Weights of a small GPT-style language model, trained from scratch on English Wikipedia.
Architecture: RMSNorm before each block, rotary positions, no biases in attention or MLP, normalized queries and keys.
Training: a variant of Adam for these matrices, 199M tokens.
Each number is 128 + 24 x the weight over the matrix's rms, rounded and kept within 0 to 255. Layers, rows and columns count from 0. Numbers have three digits each.

# down: layer 15 MLP down (transposed), 192x160, rms 0.156, rows 174-191, columns 0-79
# gate: layer 15 MLP gate, 192x160, rms 0.15, rows 175-191, columns 0-79
# up: layer 15 MLP up, 192x160, rms 0.159, rows 175-191, columns 0-79
down174:128161216132145147104139132168165119111157139152096141141116144101121146156154125112127129154136171122124123141120140146133113119148141143136155148105141086163155152090119148108118154123111139116141139125167130148128103094149107124126149097
gate175:107157128131133151123135162105154107110101152122114140077118149102127154133114113128121116125095175109154153149142157113161126146123131133110124113097175092126087099102150110165098133102080135137117120140125129140135143162064125147123184133
up175:131147107164096162096152137123120118107092117117110139105115123128152208153116170128109121099119147131080161149104145129141145141099110169120154159150137115143131118089102136119143086132157079168145118143158092125093144173156120120171159177
down175:123132109127114127108133100126106147138125118132149205163137129142161169119108126169078127139176093155135120136130109138120128173118091129161155135122125137093119116127166086117115163122154095144146120154163143128127117107125145118126121125
gate176:132158136138109131080154145125135132171118101119135089114135113137163123126111159102103136110154152152137122145162094110115149149138089141130163143135119133117102109129131120188151123130152155138128173139098110147097069118139164138127150091
up176:119112118147136123071136111145122124136107124129118148105141133114109115090108120099157088116145140133150139115127131180134119127160112156147130151116107140116050138141122108124095138091142148147127143116137191156125163152097075128110092093
down176:168096173115116123149143134136154115152118151146098153128121118127101111104171091109152109094110139120141114086174122136171101143095151127157138150161120137120140134126137156135121107152070090128129154108105122144129101148111100133140138125
gate177:128102147176149162149108108108158123139122137120115122129131164103126112115142106130147112136118105130065114153135121074085148123166139096105165151117122138128132136106131123137124184159140147143164119129107170178115107119116135158148133112
up177:112120131125128085097151142153150116147118148123140126129122139137177129125142144122082172145118125141116098110109141098145108144114128145119112126122158110148109116146132162122114103104161163147133168117142125138128160110116145131129125129
down177:136136183136121113083125083125077087139119129121114093141171117124137140174143138133082166127124125125075117092121138109106140152178106140135124161156120126116112140146149093068148146102123131161164153097121132127090121136154129090131126138
gate178:147174126084130139141103114112110087135112140150132105130111150117143110087117138145107144114141172171110104134125132113094142138167148106101103121097115114110067098171145146096109142142134132116154160083123138133087152132095098118137114110
up178:185147155115118156137124142107158160119145108141106132131118069123117124148124133116116158108117154151120120123129099096068132084130128075150119129113158135110127073111117153109135136142130104132171145151085117107106144143176142190118106158
down178:138167135144125109110107089127111145131132147141124149124157148122098154138115154100114181162096137126098154028153127145181133149120113094159110192114168154133091120118125158079076164141121126144128131131076136120118132135122161117077091143
gate179:134132128121131142155103158187091116146127106130103103158140146134163139117174111118156112133159113132118161141118084102123119159155141085109182146137089153135143091082125128145108100115154152149141102141135130156164098107132148118166094177
up179:147109142135090163109139156096150110168146168083128127095106105127147101124141105158105113147071096101100121125098145118136139111067148154157111145128107112149130161142115116144128120118169155111097116118126099164126115171154132111145166138
down179:105098118123095131089102173126107135175118154119150146110108099123145106127137123149098174106142151123135117191156126118148153072146157101104104135129112148126159129136124162112083151133154102138160109094146135123145140154123115113092136140
gate180:123173180103163138088167137139142133116111126091147140104156120102138143125127101109123102128097123143133174171130099168139113157164172158118103149114137119144112129111135145161101138105168122107117101131132125139125167125147098140128115118
up180:118142181140103180132137104121141149132144117129121144141165143150119153124137099120123168150145149137106103133135150085095141197084145113124093134099121080122111173124131130157103145130105050127144134146163125113154066138093095123102114134
down180:126124124108122137121115163129156108100094110084143121170125159080140133136098109182111128158129132151119096132176103099143143128098167153110119104136111193149148141109118140145153129118141139088125121114137151154121095140092119141132065149
gate181:175128147108100126133152143127150098111174116097111107110153146119153167143158132117122140131123137130114145139116092135108133133158125106129122132130100121138098153166074131157144159140144114154123132147128130153118099132102106100165148142
up181:159145134101148090111148124125147107149136123089114132106155166104129137147174112134111107120174119103102156119084121135084142139119121133155161151090097097159116151150110134130156142150134131132102100184121091129165091110119086094129122098
down181:129127126121155139116113135105101156079106138106138131129137162130119121157160128146102109114113101090124088153127142149087140114087114117151160119115142130125105105128161158144115115087108153123102130152086109145165157128122136144120124148
gate182:122113098118119143125144114152138123100152108100111088154091087135151107143134137146162101152154144171119139157131122084082105141121155120139095133139173144141136124125103164186139151132124124124147149101128113126164144089141170133106096164
up182:100129088130141116078155126163167075103133106136125157180109115106151105144140098142078151099099122118162092159143104102134115128145106115101120130107145119129162117112111099089155116145144086103131103076156165153142103151134118099118115160
down182:153145139115147138110142095121114119167101104117103197125094110143088151124140134117119109133135147142086161042095096069171136129096112096094112156127202095111140119138144139126141136155089140149123110126133136128094133127094120143145141112
gate183:121191095132116135137145134152076102154163113101121107150149112161137178153138104118124123129120135136129105133146144155129137116148093155140158107119141129170159142164103135123111153121135144122138126126141131182088134110183124142154157135
up183:112098083158168093121155142090117126113116119097121124128142172071121143120128134083138117148151135144137156122129125139136097111139131108153159121146124100111119148121090085153108102114140111111135149170111121123142067178140128111129119076
down183:129129167163096124102085181122152112091109143134114060097124147129165109152153148155133117103128122125137125114139152131137149029125150106160125147157117144157132111137144118128114119121144153168139147103120129145162085150099123138100126114
gate184:143132123109092160147154103138126133128104123130137120122148135133147117165163182182122143119150093112070185122110134148204095120129133177128093147149110143147126085097111154125158147130093118127140111122148108123116132111139115060102113158
up184:105112130196099109117099119114103127150159145165104132136148104130134182117119086150161119150148126122124087117124115093102131123134099090068138113099120135150135163112127125121134123121162082147144136136148144130102108114134118163148133130
down184:128124181092107135113134150133124136157111132116133078156152142115143120109154155122109130125129122138126165169109159126118119119078116174146109105125123122105112135156147151126131130159124097118175087130142119120113108148097137105111128095
gate185:143142124094138131110129180112126129121146122112112150079154167122146146107124194112108110136146115173112170101152161115121116138152150109110159188131137142127143153142111151166115137109152119149118121130125088150107138148168115118124148091
up185:139116139106179090055137171119110152174190134156105162097178158119111152095119178118086073117137126139105094092119142156111131109172105125083165153122148120117174156112143124186079145112158165131107085136077118102154121149145130140148150100
down185:142110106134123135133125124120123110118132137109101250135136143125132119132134146138122134118115153138132145000106125135116129158120133126130123153119137132120144118112157115150142124131131142137120137135134142113141129154129134146134144126
gate186:146117103134146119085153124084110135155102150138130135134118144124163187104111098115105119121115085183108167149150107159157136170148138136060104178134115167142099148110168096131114087167173190147138114100133142172081145144136128131134132139
up186:146122183110139107129116128095087133115114156129139128114119135083119156150154140057108137123146161136130141115098146132115130128158139122149135153126105090161170148126123156114091128101123140117130145146131110165106100107135116133104139100
down186:074155125162144141170133128193095122127136095134088199074103106149161100123131136135114095162143133153143100121122140120120112148125149126119143101135157113109118150133106119123130163124121124136133130126095134100129097130124153090091120122
gate187:142133090135108127103178122109122128090133125139145125157090127136168141145134121154111129151140081183179133152112169149130181172130116100127139173166123120149159096114122095105090124136107150140155119133153156209139129145130152119112118108
up187:095138121154130153109110127175111090094124136108124135140157101099093135200127156128116117076106087157111104119175109090106118142064145104100131105126153147152157154127104102180100116106122119099127116139173110149182148107135134086112129120
down187:174138136108121154111143143137141149122139093146079172134134124143166124122130144156157144130127141116140120012151145141145068106106199127149136110153118143114094162128163130158141101136097155129104122136117145081110118127141126096077133142
gate188:135156086152099095118139116100084099116116121127140099153118153132162081155108116147118135137121098107164116131113111142104138163152159104161200128135121144156112130120117146148122152079090100121138141153117124161124121143121151094137138101
up188:173142106131135135088090129161120148120133131171105112107132127100125131169131104126084109134155091115084085124103121088076139099122121120125157144077105097118138086119091162131120161158090080121103131118125095147133155158137110072128141173
down188:156137119166120105150107110086150129123144158121161091110117112135160140144149097118137126063131117081159101142127148146151156093121134137111149118083118154135165122123152147163121100138092143111120087124151103129068149137125173133133126160
gate189:180117098161128169157123108120122119141159144143115107115156156164146116109078133146174131147142113142103186107128133102105150160140144117113119153148137126100102134120102135105131153119111122144138144140139095136094135107139137115137105114
up189:147164120134157139141117116078156153143133104146122124106172120099132101130122159127100142082120137135128145109161129109122103080088147134146132114124097150134127139129159137112107101132106125153125094166109116115110121124133116144143152122
down189:138139084091135103139132124151108105175150106102074196117129121123152148122120139094154126124111129118140103063138131165091122164161151102111118160105129158127113164105147124151136183140176137119123138159175168146096159136123114125152129113
gate190:129138135090116136155101154161102126121107077114132117127127107125129147147074075130124127140069151137144166155153136148123165157104122140090125127101150135094143154149112131120067125147130121115120131102109099157142163136103170142156144149
up190:117090095145136128091130092130138135132094113114148131111130093177147112080133118072171145104093133128153126118113171136148138126143116099064127134131123142125162094091155142124091135117135138106182125078150127159126143154122133130112122113
down190:114098133105163146162127101097134107135134080160143110141136116073148131139134102106138141079151151133163109165064111113164161140104090132137135108148154160125156123171163111144103100104106127116154088118106130112119090118083109079136130136
gate191:122146108136116087154148089153117125111148136135114069119122088125184138113113158093143097141104110166118151182117143130168123117136136127143206154146140145146122133095123148142118143152126122158168177137172126124133118100142092111134132133
up191:135164132138106104104126133117116146171120111123122057141138122116118082118100147124138134098121113127168148164148152148103129117099120155101097135098100122095089174153136109102148157125142140083096130096100165191101097152162169119120106162
down191:144120152110115103113100179141126092134121109143112180130117151133114124144125138135145172163145159102146133000136129117127113094156135100140126119105112121125113128122121150114115114140132112150139135098145143102172145150112101117129126135